Part of a small language model's weights: rotary positions.
Each number is 128 + 32 x the weight over its row's rms, rounded and kept within 0 to 255. Layers, rows and columns count from 0. The size above them is the row's rms in percent of the matrix's.

# layer 9 attention query, 128x128, rms 0.0492, rows 0-104, columns 64-127
size [ 87  75  65  74  74  54  68  67  55  68  81  88  97  72  78  95  91 107 117  98 106 139 112 129 125 117 131 112 126 122 118 121  89  78  63 101  69  68  58  70  64  61  92  97  79  84  72  88  94  91 112 121 125 112 129 128 124 114 114 135 138 131 126 123  92  89  84  93 107 105 101  97 120 108 109 110 108 129 124 114 120  90  96  98  96  98  93  89  91  93  81  95  89 105 107  88  95  66  88 108  91 107 129 111 111]
[[149 198 152 137 190 125 138 101 164 108 109 134 144 125 107 171 167 114 125  70 134 125 101 172 121 103 150  98 158 158 140  71 126 126 139 134  96  98 170 113  88 125 123  71 141  80 109 145 176 144 130  72 125  35 130  80 133 137  98 202 105 176  94  69]
 [129 129 132 143 115 158 131 114 145 142 115  77 114 149 107 151  63  68 133 123 141 191  81  86 229 149 102 168 116 146 109 173 148 186 131 138 141 106  90 119 137 163  72 146 152 154  86  94 137 156 135 172 134 104 173 166  91 103 141  91 140  80 131 160]
 [ 98 162 164  94 143 161 152 109 110 112 127 111  40 117  90 140 155  89 162 121 156 168 110 138  70 111 108 128 119 165 106 150 102 123  88 160 141 200 144  94 150 126 164  69 155 106 128 122 112 143 115 130  60  87  96 135 159 144 153 136 121 125 126   0]
 [103  78 147 106 106  90 105 106 130 135 141 196 107  96 161 176 124  62 136  99 173 143 168 148  99 132 121 120 130 199 117 127 105  94 132  93 213 116 222  87 116 142 167 109 104 120 114 121 111  75 119 133  97 128 121 166 109  58  82 162 138 141 116 151]
 [187 105 199 137 129 158  65 185  96 142  80 126 105 161 172 131 118  84 117 122 101 122 145 126 130  97 130 107 105 146 134 156 151 113 126 118 195 155  94 167  92 107 130 142 133 165 144 149  72 161 116 147 144 208 194 178 175 180 151 107 102 101 192 139]
 [141 122 124 150 116 124 176 191 124 129 141 103 115  99 137 127 147 136  85  97 164 132  81 195 193 118 154 112  73  99  80 162 148 151 102 100 145 121  82 130  81 101 161 128  72 142  72 135 150 144 148 130 123 170 123 131 141 124 149  97 121 107 140 106]
 [154 108 104  86 124 145 198 151  89 150 193  43 109  53 125  92  75 146 114 150 104 134 118 157 137 144 146 117 102 112 119 105 117 111 125 123  68 135 108 127 119 121 149 137 148 179 127 153 144 165 140 176 154 145  93 170  85 108 115 148 165  84  99 106]
 [117 122  71 159 119  87 127 165 184  85 106 101 169 122 112 116 122 101 165 179  64  64  68 117 123 116 156  89 149  87 159 146 120 148 132  77  98 144 112 107 128 129 131 172 137 167 106  97 116  96 121 170 166 114 125 153  78 147 137  84 106 102 117  80]
 [127 131 179 136 130 111 152 104 132 100 170 160  94  78 177  92 156 122 150 138 137  67 117 155 133 123  61 146 135 135 111 159 192 149 157  92 124 153 154 166 125 112 127  85  89 158 105 189  86 113  96  93  90 137 111 151 118 127 127 164 118 173 119 100]
 [128 123 172 147 167 107 128 131 163 111 140 161 157 183 148  82 129 112  96  42 133 159 175 142 125 124  85 135  88 133 112 133  80  99  68  84 196 163 151 150 134 158 131  95 104 127 166 135 157 162 118  76 108 113 220  83 166  93  98 188 151 134 152 148]
 [ 99 108 102 160 169 167 135 149 182  95 128 127 174 123 153 175 115  59 133 140  42  98 182 115 131  94  63 100 131 101 114 136 100 158 122  98  86  97 147  78 138 159 102 118 160 156  98 127 126 109 109 105 136 137 132 118 109 165  99 139 162  77 156 102]
 [143 114 170 148 112  98 125  93 155  99 161 130 114 131 127  77  90  61 136  87 134 139 132 165  58 135 158  95 109 105 113 143 121 131  94 191 152 106  79  88 151  82 171 133 146 118  74 160 153 126 100 172 169 170 125  97  86 106 115 138 137 178 122 179]
 [106 167  94 125  98 143 148 178  59 108 131 117 172  99 144 128 122 138 135 122  64  84 150 132 152  92 111 112 136 185 145 109 107 157 176 142  72  74 125 109 109 197 126 164 184 154 101 151 135  90 122 125 154 121 106 139 149 175 158  87 156  46  78  87]
 [ 81 168 153 163 130  85 128 145 163 140  98 168 157 132 106  79 151 131 154 108 161 143 149 121 131  99 118 118 119 160  71 165 142 101 168 169 129 112 137 172 102  93 154 169 115 127 106 150 152  71 133 115 169 139 184 205 148 177 135 131  61  84 139 110]
 [106 122 119  69  76 126  98  86 114 124 102 154 162  92 176 205  87 144 154 116 160 191  92  96 152 122  79 102 155  98 155 138 135 180 147 124  92 159 117 166 187 112 114 104  89 193 114 148 151 137  74 126 135 140  74 152  98 168 120 105 127 133 135 103]
 [161 123 154 201 154 220 104  72 134 116 199 189 135 147 139 116  92  94 148  71 100 153 112 120 170 147 104  95 130 135  97 187 100 160 106 138 147 116 111 116 140 123 114  96 175 106 162 143 143 150  95  85 108  89 123 109 132 139 106 210 134  81 103  66]
 [112 164 100  86 158  72 132  83  93 186  94  90  81 109 125 158 134 175  97 118 111 133 195  94  46 104 103 175 128  76 150 128 130 125 151 127 111 115  27 134 187 103 113 155 157 136 105 150  73 100 177 126 134 153 133 125 146 129 175 157  92 141 131 139]
 [ 83  97  79  76  94 140 141 113 108 122  58  63 131 153 173  72 120 165  94 160 149 116 150 126  94 107 128 103 142 140 123 160 190 119 162 118  77 167  82 139 107 112 129 160 136 139 117 109 167 181  98 110 157 167 110  96 122 152  57  90 155  86 156 102]
 [162 199 132 173 107 137 129 125 103 103 114 131 117 145 123 142 141  93  58 115 108 171 108 114 159 157 141 122 112 174  52 157 145  95 117 152 159 148 138  48 119 125 104 103 174 105 155 183 111 138 131 145 124 137 106  95 147  75 135 149 102 154 154 116]
 [ 80 180 109 127 118 103  83 164 153 157 151 153 112 108 140  91 154 158 134 154 100 147 124 107  99 190 128  75 116 146 127  92 107 133 189 178 173 172 118 141 198 169 168 127 155 110 164 200 165  94  68 111 123 106 134  87 151 156 111  79  85 125 126 104]
 [142 145 102 187 134 173 142 104 142  94 159 154 156  81  78  95 149 124 142 205  92  81 165 145 135  88 115  87 188  89  88 127 180 114 107 122 104 152  72  76  86 124  91 154  62 154 145 144  86  97 165 149 125 120 128 126 164 166 135 112 117 162 168 135]
 [ 92  78 155 181 117 110 100 113 124 134 189  88 105 188 132 138 176 178 156 123 124 154 148 112  87 138 147 166 103 119 161  94 127 117 151 156 179 131 140 155 108 148  79 134 115 148 122 114  98  62 128 128 180 186 144 176 159 111 165 133 109 100  82 128]
 [112 112  96 148  95 130  94  95 145 142  35 143 114 125 107  95 152 125  90  23 116 125  70  64 165 118 154 159 127 151 135 149 119 101 148 209 164 120  66 103 120 135 137  98 137 110 140 173 144 123 119  94  99  77 160 154 136 114 123 165 149 185 114 155]
 [ 79  70 127 128 159 127 170 125 152  98  82 127  70 145 152 143 119  41 108 147 103 137 139 131  95 186  93 140 159 139 139 157 144 142 136 164 139 118 131 130 102 184 123  95 166 133 136  97 150 112 108 100 108  97 178 119  68 161 156 113 139 138 153  73]
 [ 69 143 130 129  95 116  57 126 105  85 124 165 150 142 172 119 175 145 188  55 139 113 152 100 108 159 137 149 127 181 138 174 103 119 133 163 146 157 223 172 148 138 154 109 133 113 145 140 157  97 102 194 114  77 140 202 132 130 146  84  95 197 157 109]
 [119 167 135  79 201 151 125 198 154 137 177 157  98 143 174 163  81 106 141 114 102  98 186 143 155  45  85 128 136 169 104 183 109 168 128 139 146 183 167 122 166 132 166 150 165 162 131 128 166 138 127 140  89 105 142  84 130  99 140 100 104 157  68  96]
 [134 124 139 101 132 161 160 162 115 114  40 143 171 144 113 109  67  74  96  68 157 164  61  88 147 100  89 123 109  81 155 108 176 128 129  96 136  91 194 109  52 112 192 149 110 106 169  85 159 113 132  99 147 194 106 200  95 128 163 153 113 115 120 108]
 [138 124 105  88 120 127 120 128 182 163 169  31 146  94 133 117 188 152 125 122 138 153 110 199  99 132 109 190 148 149 113 107 128 128 117 168  65 176 102 101 152 104 165  85 145 167  76  84 139 154 166  92 133 190 150 103 162 122  76 161 117 118  73 153]
 [169 115 146 119 136 138 151  95 131 146 136 160  71 111 116 132  79 111 145 133 122  95 156 152 124 147 126 145 151 150 166  93 160  97  71 172 147 145 110 109 100 112 133 135 163 100 122  72 131 108 130 114  99  62 149 107 102 113 135 140 122 177  88 167]
 [144 145 125 171  62 164 129 110  94 145  90 102 119 148 145 159 109 119 114 131 127 120 158 115 104 107 117 165 111 148 122 154 135  75  71 100 122 182 158 132 132 156 116  72 121  94 229  52 128 113 121 127 106 121  98 138  82  73 135 204 136 161 150 145]
 [ 92 155 155 118 183 118 141 100 100 110  90 112 114 148 155 157  84 126 180 151 119 105 135  82 149 152 138 147 115  88 148 163 139 143  74 175 133 120  77  88 101 133  50 104  81 123 100 144 114 108  94 153  80 129  69 225 129 141  86  91 131 149 161 166]
 [119 106 118 131  99 173 123 134 117 164 113  80 125  93 146 113 201 166  82  79 108 114 169 132 141 128 144 152 116 133 115 118  91  99 108 195 128 190 139 156 145 148 138 148  91  71  95  82 120 116  77 118 150 152 128 118 125  89 109 108  80 106 128 128]
 [143 151 128 104 115 127 121 125 159  54 148 128  97  74 108 133  73 153 159 149  49 133 103 119 162 150 124 133 144 125 204 125  94 105 124 109 118 113 140  85 144 170  85 116 226 147  94 116 184 154 128 182 118  67 119  96 152 134 140 110 128 102  91 151]
 [ 81 118 179  83 103 129  82 129 114 167  89 102 140 143 101 121 155 107 135  93 165 121 173 174 166 111 133 124 105 149 107  78 109 158  76  97 145 146 173 115 159 103 168 130 100 168 171 120 118 124 119 125 105  96 162 186 128 128 166 133 154 111 119 112]
 [160 152 137 133  87  96  88 112 133 111 202 124 119 117 132 122  80 116 107 121 129 173  87 147 142 133 117 154 132 170  96 180 134 161 132 148 190 145 156 145 155 126 127 136 158 162  59  74 138 172 165 171  70 116 103  96 113 140 116 124 137  97 144 108]
 [133  86 102 186 163  92 103 157 191  97  80 148 148 142 182 164 125 111 127  78 140  96 109 143 112  61 110 158 102  79 148  62 124 124 153 113 126 127 193  68 135 191 125 133 162 122 141 121  82  99 141  84 109  90 126  92 152 137 137 175 101 119  66 129]
 [ 81 174 116 151  89 135 135 132 109 140 145 181  62 179 167 118  93 134 101 111 132 135 160 152  36 118  90 140 123 186  93 150 183 127 123 137 140 123 126 155 130 109 179 114 161 128 142 138  85 145 127  57  99 132  74 147 122 187 155  73 125 200 112 104]
 [182 118 145  64 180 120 132 103 159 179  91 154 116 118 129 109 154 118 118 132 141 100 170 117 122 127 120 179 191 130 121 144 134  98 139 152 160 137 179 132 137 166 109 114  62 134 169 125 139 161 114  58 152 164 161 133 148 138 115 142 166 198  94 109]
 [172 124 184  93 187 133 116 124 143  77 136  94 150 113 134 129 153 117 101 103 105  85 112 101 149 139 122 114 169 138 116 164 154 101 152 169 125  86 131 167 111 118 183 142  52 191 191 133  61 153  39 113 156 149 157 158 138 148 131 162  80 112 146 133]
 [127 175 107 163 105 122 136 153 105  98 102 114 140 115 188 130  98  52  28  97 101 145 161 127 164 183 207  56  71 126 123 130 147  84 167 141 114 168 124 153  93 161 185 140  98 130 162  87 153 151 129 124 157 138 113 116 143 167 154 136  99 190 120 110]
 [ 96 111 158 133 126 119 125 123 164 138 132 184 103 137 172 134 181  65 178  96  98 137 150 159 106 125  70 132 132 178 127 147 106  73 122  66 172 154 175 117 118 151 175 140 173 110 154 141 149 152 135  67 100  67 149  96  97 152 139 144 138  92  91 116]
 [157 120 132  91 116 156 120 109 137  77 126 177  94 129 186  99 121 146 162 132 170 163  77 109  90 151 120 174 186 154 182 136 138  76 128 137 111 105 112 104 134 171 105 179 178 140 118 112 171 118 109 152  94  78 145 110 148 111 176 151 150 146 181 125]
 [177 120 155 172 142 166 133 108 104  80 210 199 127 109 174  58 107 104 116 119 118 122 128 148  73 142  48 128 120 151  86 138 166 118 118 105 148 177 136 124 125 125  97 176  88 122 118 146 138 113 172  89  95 122 169 176 174 148  87 162 139 112 128 164]
 [145 139 116 102  86 118  97 163  72 111 195  70 153 138  59  79  86 143  92 143  82  83 139 143  66 123  99 124 129 165 171 111 165 169 163  84 139 138 121  89 168  95 126 138 156 124  76  76 118  99 143 166  94 123 105 134 135 169 107 131 112  79 120 160]
 [125 106  76 127 153 138 165 146  69 160 164 118 143 165 198 211 121  88 128 151 121 111 157 156 174 155  60 134 109  37 128 119 105 120 124  90 154 166 117 123 133 164  76 111 112 119 167 132 138 149 170 138  98 142  57 114 118  83 117  95 163 155 113 111]
 [137 110 149 193 135 156 167 139 160  98 169 162 148 127 157 106 181  68 147 119 112  94 172 175 121 125 136  96 105  82  52 110  79  98 124 178 121  84 133 110  49 129 167 165 158  99 155 134  97 110 175 102 130 119 101 131 136 118 158 143 180  93  94  90]
 [ 78 164 107 184 122  54  77 117 152 136 135  92 152 206  81 150 108 142 156 195 196 169 133 142 137 105 149 110  85  60 134 141 125 113 139 142 150 146 119 140 150  50 129 142 103 195 123 150  88  76 151 173 152 182 135 125 126 150 122 145 113 142 167 110]
 [213  99 161 191  65  84 107  96 159 157 183 134 194 121  85  93 107  99  90 142 150 140  60 136 204 122 102  88  93 140 145 129 136 177 125 131 125 182 156 135 128 137  90 147 103 162 143 160 155  63 158  97 144 179  99 105 137  93 115 115 107 168 150 114]
 [100 155  30  96 122 130  71 155  68  96  98  94  96 163 153 138 134 106 122 136  90  98 124 125  93 172 152 133 153 205 129 146 136 116 130  87  84  98 150  97 143 184 142  90 164 140  94 106 124 143 117 132 116  74  86 143 113 118  71 174 102 102 134 128]
 [115 107 124 139 120 124 123 102 154 148 138 114 196 135 102 164 140  43  92 105  97 139 105 173  98 100 141 125 134 115 110 107 101 147 126  74 151 165 110 157 107  29 108  94 113 121  64 102 138 111 170  92  87 139 194 105 129  96 116 112 137 113  74 145]
 [117 185 129 113  85 130  95 145 161  62 145  49 113 118 117 134 126 114 128 114 136 160  76 150 162 164 180 107 116 128 121 109 162 162  45  85 136 175 177 130 135  93 189 116 137 138  74  78 115 201 102 159 117 107 107 170  68 105 107 125 121 114 137 110]
 [153 154 107  77 165 138  52 172 144 136  81 144 146 108 166 138 157 126  90 112 149  68 152 121 122 153 104 111  71  52  66 121 140 102 157 167 157 161 119 140  90 101 156 109 126 132 113  97 147 162  86 107 177 141 142 161 107  84 114 163  78  99 154 141]
 [ 89 188 106 112 165 106  60 198 142 115 121  94 126 120 121 118 176 154  90 118 115  84 151 127 138 123 139 187 120 114 124  71 161 136 191 147 134 149 133  57 132 164 162 124 132 140  75 134 141 119 120 125 133  80 117 155 155 123 143  81  92  86 161 157]
 [110 123  93 137 124 104 136 176 186 190 150 126 156 139 118 129 162 118  88  87 111 155 149 124 115 134 194 110 140 184 146  89 128 211 143 112 129 117 143 187 149 103 169 112 167 134 134  99 139 126  91 132 176 148 209 113 136 133 153  99 148 168  83 130]
 [107 122 108 147  83  57 159 169 103 154 144 102 112 112  87 146  85 182 125 208  87 153 158 111 149 117  89  65  71  87 140 114  98  50 101 105 126 169 141 179 142  95 177  94 116  98  86 123  90 101 139 177 163 177 102 162 124 150 178 135 101 123 112 117]
 [ 28 186 103 156  93 159 125 140 103 152 143  76 140 116 107 115 121 146 166 152  69 102 123 111 147 117 153  93 183 105 136 134 108 125 146  61  64 148 125 131 201 148 132  82 195 110 108 165  72 107 168 161 119  98 134 177 109 148  90 122 151 149  66 102]
 [191 110 188 132 145 143 142 157 139 138 156 156 176 100 117  86 106 175  87 173 122 141 137 137 153 162 105  90 165 120 133 121 130 147  99 107 150 155 162 102 122 151  95 139 110 158 114 149 154 202 122 169 144 156  78 108 181 135 169  56 217 108 173 121]
 [117 156 141 125 125 125  82 152 104 150 118 151 149 139  77 185 170 116 173  68  51 106  75  98  85 117 114 130 118  64 116  83 140 129 177 174 188  72 160 153 112 143 155  88 147 106 144 144 133 131 125 123 120  99 116 137 142 117 191 167 146 131  90  87]
 [159 135 156 158 157 129  94 135 125 114 173 129 115  76 119 138 143 131 119 167 114 129 255 126 122 107 128 154 142 118 132 157 143 132 119 129 140 174  92 140  70 173 108 176 105 155 144 174  64 151 196 171 175 138  90 105 157 132 115 175 125 147 149  67]
 [114 142  83 203  73 156 116  87 161 142 119  84 165  97  68 115  70 114 135 150 141 169 131 114 145 180 149 147 103  92  91 118 114 121 155 120  82 122  61  99  90 200 148 138 211 100 132 144 131 113 191 104 151 104 156 150 130 154 107 130 131  99 119  85]
 [ 67 156 131 155 134  73 171 185 166 136 104 181 143 155 111  89 108  98 133 116 117 101 114  88 133 133 147 152 151 180 140 136 110  89  75  87 106 132 118 105 105 107 122 165  90 157 114 146 130 116 137  85 159 104 146 203 119  82 128 144 183 151 166 158]
 [128 169  98 149 114  85 135 141 139 145 177 163 131 123 126 170 115 161 169 158 159  98  78 170 110 125 120  99  93 109 146 172 124 129 184  80 138 106 104 160 131 133 109 101 186 101 190  90  84 125 106 174 181 116 140 140 174 105 130 160 116 116 144 108]
 [108 112  82 159 187 129 178 138 180 192 104 151 143 162  86  91 124 107 123 132  76 146 138 150 165 146 175 108 156 142 184 147 120 145 107 125 107 142 212 156  83 153 136 122 100 126 141 141  74  87 148 123 165 136 157 143 141 148 146 149 123  68  96 142]
 [ 91 112 102 135 109  87 132 122 135 105  97 192 107  81 151 117 102 165 146 150  96 101 108 170  88 132  99  93 170 117 107 103 158 141 115 150 136 121 158 134 137  96 155 199 110 164 122  84  65 109 142 141 103  93 117  64 157 141 123 185  92 120 158 166]
 [112 143 163 152 182 140  79  97 149 108  94  73 161 169 148 150 147 126 115 137 186  78 115  93  85  98 122 140 179 123 137  92 169 116 166 156  49 139 102 111  72 189 131  83 147  93 112 131 167  72 161  88 119 103 103 104 124 127 124 101 125 138  94 120]
 [173 150 115 130 147 156 172 127  85 104 122 113  83  80 114 136  77 102 163  91  64 126 139 140 139 209 137 164 115 147  68 189 112 172  83 104 178 117 137 149 159 105 144 187  94 107 113 109 137 189  73 147 128 133 149  88 133 160 128 157 137  96 184 128]
 [126 114 128 113 138 113 154 149 114 111 104  85 133 144 171 121 217 116 144  90 136 105 207 152  52 124 130 160 137 137 116 119 147 106 154  89 122 113  82 132 128 149 155 155 153 102 149  80 167 134 164  64  86  98  92  72 155 161 144 134 167 157  92 108]
 [137 116 171  88 114 128 106 128 163 132 157 180 139 150 160 161 198 128 151  98  97 171  61 167 143 131 178 119  88  88 130  95 150  96 151 155 164 141 164 118 117 140 114 115 159 157 157 162 136 156 127 148 133  59  80 121 115 134 148 139  88 145  98 111]
 [169 107 117 143 119 123 118  93  80 122 165 131 152  86 100 161  90 154 131  68 109 207  50 109 110 132 100 100 108 126 134 149  81 116 126 166 163 148  99 122 115 154 138  95 144 119 143 159 122 158 146 158 120 155 133  62 110 145 161 120 113  91  83  78]
 [181 196 158  94 123 103 102 135 113 112  94 120  57 124 140 107  88 116 108 101 116  94 109 127 171 166 147 146  90 156 138 152 150 161  93 135 191 142 182 134 143 110 120 184 132 187  67 118 185 147 131 162 168 106 113 190 107  68 162 115 109 105  88 101]
 [146 157 140 149 118 146 147 110 226 141 120 142  91 110 147 108  57  76 152 106 170 139  83 100 128 203 174 107  86 116  92 165 195 131 121 167 114 130 114 146 162  88 133 134 100 147 150 158 121 112 131 129 126 127 150 130 127  77  67 135 110 139 104  75]
 [129 140 132 203 146  82 166  95 142 121 169 184  79 181  85 196 136  70 120 161  67  99 145 126 109 123 142 108 188 132  73 104 136  98  90 123 128 121  97  86 114 109 124 143 166 124 122 145 159 106 130 154 100 138 107 124 109 149 108 101 172 168 110  66]
 [149 132 174 137 196 225  75  75  92 113 130 177 100 123 138 104 167 106  96  96 143 159 137 158 119 135 143 116 110 116  95 160 127 103 112 189 169 121 150 117 186  91 126  67 107  79 103 156 155 103  91 154 108 114 177 119 122 156 132 162  86 151 145  89]
 [125 114 162 157 106 124 101 131 187 130 150 143 134 116  87  83 133  85 112  39 202  96 119 104 155 121  76 125 114 152 122 167 110 185 127 164 132 140 139 134  36  93 124 143  93 163 162  96 151 157 124 116 150 147 160 151 139  74 167 139 143 133 107  99]
 [146 191 130 177 119 171 103  82 160 112 161 184 140 138 135 143  71 125  69 135 143 135 104 154 136 131 163 147  70 122 139 139 129 151 125 103 161 105 138  91 174 153 135  64 124 132  57 151 230 141  77 153 100  85  83 148  99 192 144 115 168 133  81 137]
 [ 53  84  95 148  84  73 122 185 112 107 149  97 150 121 134 195 158 128  86  99  94 125 179 125 176 154 180  66 133 176 123 121  85 169 141 119  93  91 117 123  96  96  65 168  77 167 165  95 120 117 115  84 161  98 112 121  95 129  50  69 133 121 175 127]
 [ 73 141 151 112 114  72 182 188 140 196 113 105 174  67 158  97 130 156 120 113  81 143 167 119 143  99  94 130 122 123 123  95 127 116 131  66  72 107 138 131 152 153 144 140  98 143 126 144 109 129 183 105 112 127 120  90 106 136 108  95  57 149 152 169]
 [124 114 126 110 165 179 119 102 155 115 126 168  93 180  97 122 181 115 162  81 168 174  96  98 116 161 158 107 100 123  83 168 116 103 116 197 181 186 165 140 108  98  86  96 155 123 141 147 167 113 110 109 101 118  87 135 145 173 160 169  51 147  70 110]
 [116  84 164 117 103 103 113 185 116 215 133 108 157  97 122 118 106 139  70 136 102 131 128  75 170  78  97  94 112 135 156 115  92 181 124 131  81 130 142  41  88 171 137 118 147 139 109 127  87 149 137 126 162 112 111  94 158 129 116 132 152 134 108 154]
 [121 123 118 121 108 147 106 162 122 122 117 123 177 101 143 102 117 100 150 163 226 109 142 159  79  85 138  99 107 139 106  69 104 129 168 156 130 154 234 158 108 105  99  84  76 131 107 101 138  86 205 127 169 153 129 197 165 138 123 135  50 155  98  67]
 [149 137 140 110  90  99 139 142  95 161 156  86 141  58 120 102 137 130  88 115 123 109 121 176 162 123 124 136 102 211 150 125 109 159 125 158 140 133 123 105 145 136 134 147  99  97 127 127 125 112 212 146 175 135 136 154 110 125 165 105  89 101 147 147]
 [ 81 119 138 122 118 104 102 131 117 153  95 142 117 107 163 122  91 162 146 185 100  68 178 125 228 151 128 113 121 124 149 123 153 141 116 121 153 123 126 125 185 160 126 166 177 189 181 129  98 125 147 158 131 102 161 107 132  81 115 146 156 118 141 115]
 [100 128  96 133  42 121 103 181 184 129 126 153 176 187 118  82 139 114 136 123  80 101 174 113 153  85 118 142 152 118 102 124  76 121  70 160 146 118 146 143 144 153 102 195 113 190  85 108 125 100 167 109  99 106 130 147 138 120  78 104 133 143 153 109]
 [104  87  45 139 143 106 176 205 129 115  61  94  92 130 142 121 112 188 138 169  97  68 109 109  70 140 115 148 110 152  98 117 167 146 115  74  70  79  74  68 112 139 152  97 168  77 132  41  94  81 122  93 129 112 109 125 150 151 104 101 177 142 124 161]
 [117  59 156 148 130 146 113  79 143 132 182  95 148 137 142  71 135 137 140 138 135 143 117 141 139  87 136 122 112  48 137 143 126 126  82 179 126 128 174 166 119 153 125 113 105 162 165 149 145 133 152 164  87 142 122  91 133 125 131 130 133 108 147 182]
 [160  88 140  97 103  99  64  64 175  68 145 121 127 136 119 141 127 178 149 143 147 128 113 145 154 106 101 100  94 101 177 137 100 116 166 198 142 153 140 147 168 109  74  92 122 120 145 125  97 139 108 154 222 171 122 160 138 214 118 191 117 120 160 134]
 [114 109 126  71 142 151 133 101 144  90 126 182 117 143 196 139 179 175 113 149  95 170 154  88  99 123  99 148 113 113 169 118  77  68 175 227 137  88 176 183 107 106 108  96 106 136 160 105  97 124 125 152 128 178 145 178 135 137 181 133 144 110 138 133]
 [104  86 144  69 151 105 160 132 122 112  42  71  86 141 133  98 154 108 178  95  94 151 131 118  91 130 156 123 148 131 149 105  55  85 106 128 117 190 113 136 104 132  96 168  74  99 134  89  84 123 136 171 154 150 116 166 139 157  76 133 129 106 118 170]
 [157 191 183 107  81 127  88  93 136 109 106 118 133 107 126 126 141  95 112 136 129 129 116 155 183 120 130 178 128 146 199 173 123 158  54 160 121  94 131 169 122 106 122 210 101 162 116 133 115  85 131 128 146 110 109 134 116 134 144 143 144  83 111  80]
 [117 106 164  88 136 126 132 145 116  75 174 126 107 147 131  83 151 108 159 132 158 153 105  92  82  45 139 196 126  79 202 134 111 122 152 171 116 186 170  89 150  96 161 123 179 191 154 114 175 124 139 197 116 134  92 102 105 171 107  87 132 119 140 103]
 [150 119 134 122 161 141 134 152  81  92 204 100 130 110  64  63 136 140 109 122 131 122 121 160 128 196 103 116  73 183 132  77 138 135 120 131 142  75 131 132 101 115 154 127 140 114 143 101 204 115 135 134 115 164 127 183 135  49 104  84 144 119  77 150]
 [ 92 117 154 136 104 151 120 159 107 153 100 128 107 112 137 122  89 119 155 100 138 157  97  78 151 188 132 128 201 103 132 107 163 117  87  96 126 110 108 182 111 113 123 162 116  69 185 135  88 133 121 108 108 130 227 112 114  92 134 137 131 167 113 103]
 [108 161 163 138 120  94  80 127 210 114 138 137 137  54 115 112 146 136 110 109 137 123 184 137 194 108 113 142 128  69 140 125 165 135 139 139 103 119 147  86 149  70  82 139  79 111 128  82 153 143 140 176 106 161  72 153 104 145 125 136  94  87 158 203]
 [136 102 143 184 173 137 159 194 182  93 127 136 149 112 116 131  73  57  98 109 141 161 148 173 165  80  87 118 123 110 139 114  77 162  94 125 138 157 141  63  52 169 138 128 151 120 169 112 134  98 157  98 133 151 145 119 161 114  99 117 149  86 124 195]
 [120  93 145 135 125 129 165 111 136 175  85 150 157 102 126 126 138 108 108 151  61 134 136 113 176 134 172 162 156 120 141 146 166 129 114 128 127  65  93  97 160 160 127 166  83 159 117 138 118 112 130  57  64 110 105  59 130 130 148  79 159 128 143 204]
 [171  79 159  75 148 172 163  98  83 134 154 191 135 118 159  78 130 121 126 185 158 135  80 121  65 131 130 110 112 183 112 148 112  97 112 153 141 175  48 128 121  87 167 120 161 129 141 131 106 120 180 121 161 138  68 126 144 124 126 130 121 116  82  79]
 [140 154 148 137 140 152 145 128 117  97 141 152  96  83 165 137  86 150 123 126  94 122 109 124 166 216 172 144  91 161 117 147 162 172  98 116 138 102 128 146 146  99  14 134 124  56  81 106  86 180 134 170 156 138 171 146 123 158 147 116  86 135 166 149]
 [ 92 158 105 144 105 130  77  83 157 103 105 195 128 139  82 122 127  76 123 107 166 157 119 137 129 114  53  98 109 161 112 110 116 143 211 147 118 174 127 114 120 168 218  95 148 164 133 138 131  80 121 111 158 172 134 129 156 152 144 151  96 147  65  94]
 [117 142 124 131  80 149 199 157 155 136 123 155  79 148 158 165  82 164 128 145  67  80 148 129 169 197 145 172  95 120  64 149 156 144  56 120 112 101 104 151 176 111 103 171 126  92 118 131 128 162 122 165 105 125 166 132 132 142 119 144 139 127 118 159]
 [ 92  85 159 108  90 110 155 141 142 143 133  99 155 170 120 147 104 140 162 148 141 143 108 129 120 158 143 166 131 104 200  80  72 110 103 147  95 116 112 131 144 178 108 126 117 124 172 127 136  69 129 106  70 150  69 121 129 146 134 110 189  80  67 162]
 [156 103 157  25  48 105 129  99  77 116  94 175 128 158 177 141 151 152 146  97 163 107 181 153 102  91  78 122  79 134 167 151  96 153 158 116 165  84  94 129 157 127 145 158 124 193  99  61 147 104 122 157 161  95  96 157 116 118 194 169 162 119 107 126]
 [137 150 197  88 145 130  69 139 180 166 131 127 123 111 169 114 123  46 151  56 204 116  80 165 152 128 162 116  97 152 168 137 125 113 105 122 123 179 181 161 121 130 150 118 114 134 148 106 175  83 123  75  68 174 103 152  97 126 108 114 130 126  95 141]
 [105  93 187  86 134 147  82  77 134 105 161 174 121 170 124 142 144 136 141 115 119 195  99 157 156 143 112 108 129 103 162 150 132  92  94 188 151 129 166 125 135 126  68  93  92 105  98 166 134  70 104 156  67  99 127 192 115 146 157 141 186 116 137 124]
 [124 162 102  78 135 127 141 106  90  83 156 141 131 109 155 124  99 148 120 144 203 204  90 183 116 122 169 101  65 169 190 103  80 105 153 170 173 139 125 171 170 163 149  89 179 154 109 115 155 151 147 174 139 143 125 169 143 109 163 112 116 110  19 108]
 [150 125 174 118  82  92  68 142 141 100 158 107  95 131 136 144 154  54  83 111 144  91 199 127 112 114 132 106 120 174 157 128 125 145 122  88  99 126  65  63 142 187 131 154 126 159 142  94 146 126  77  60 109 112 112 145  47 123 175 117 168 113 122 121]]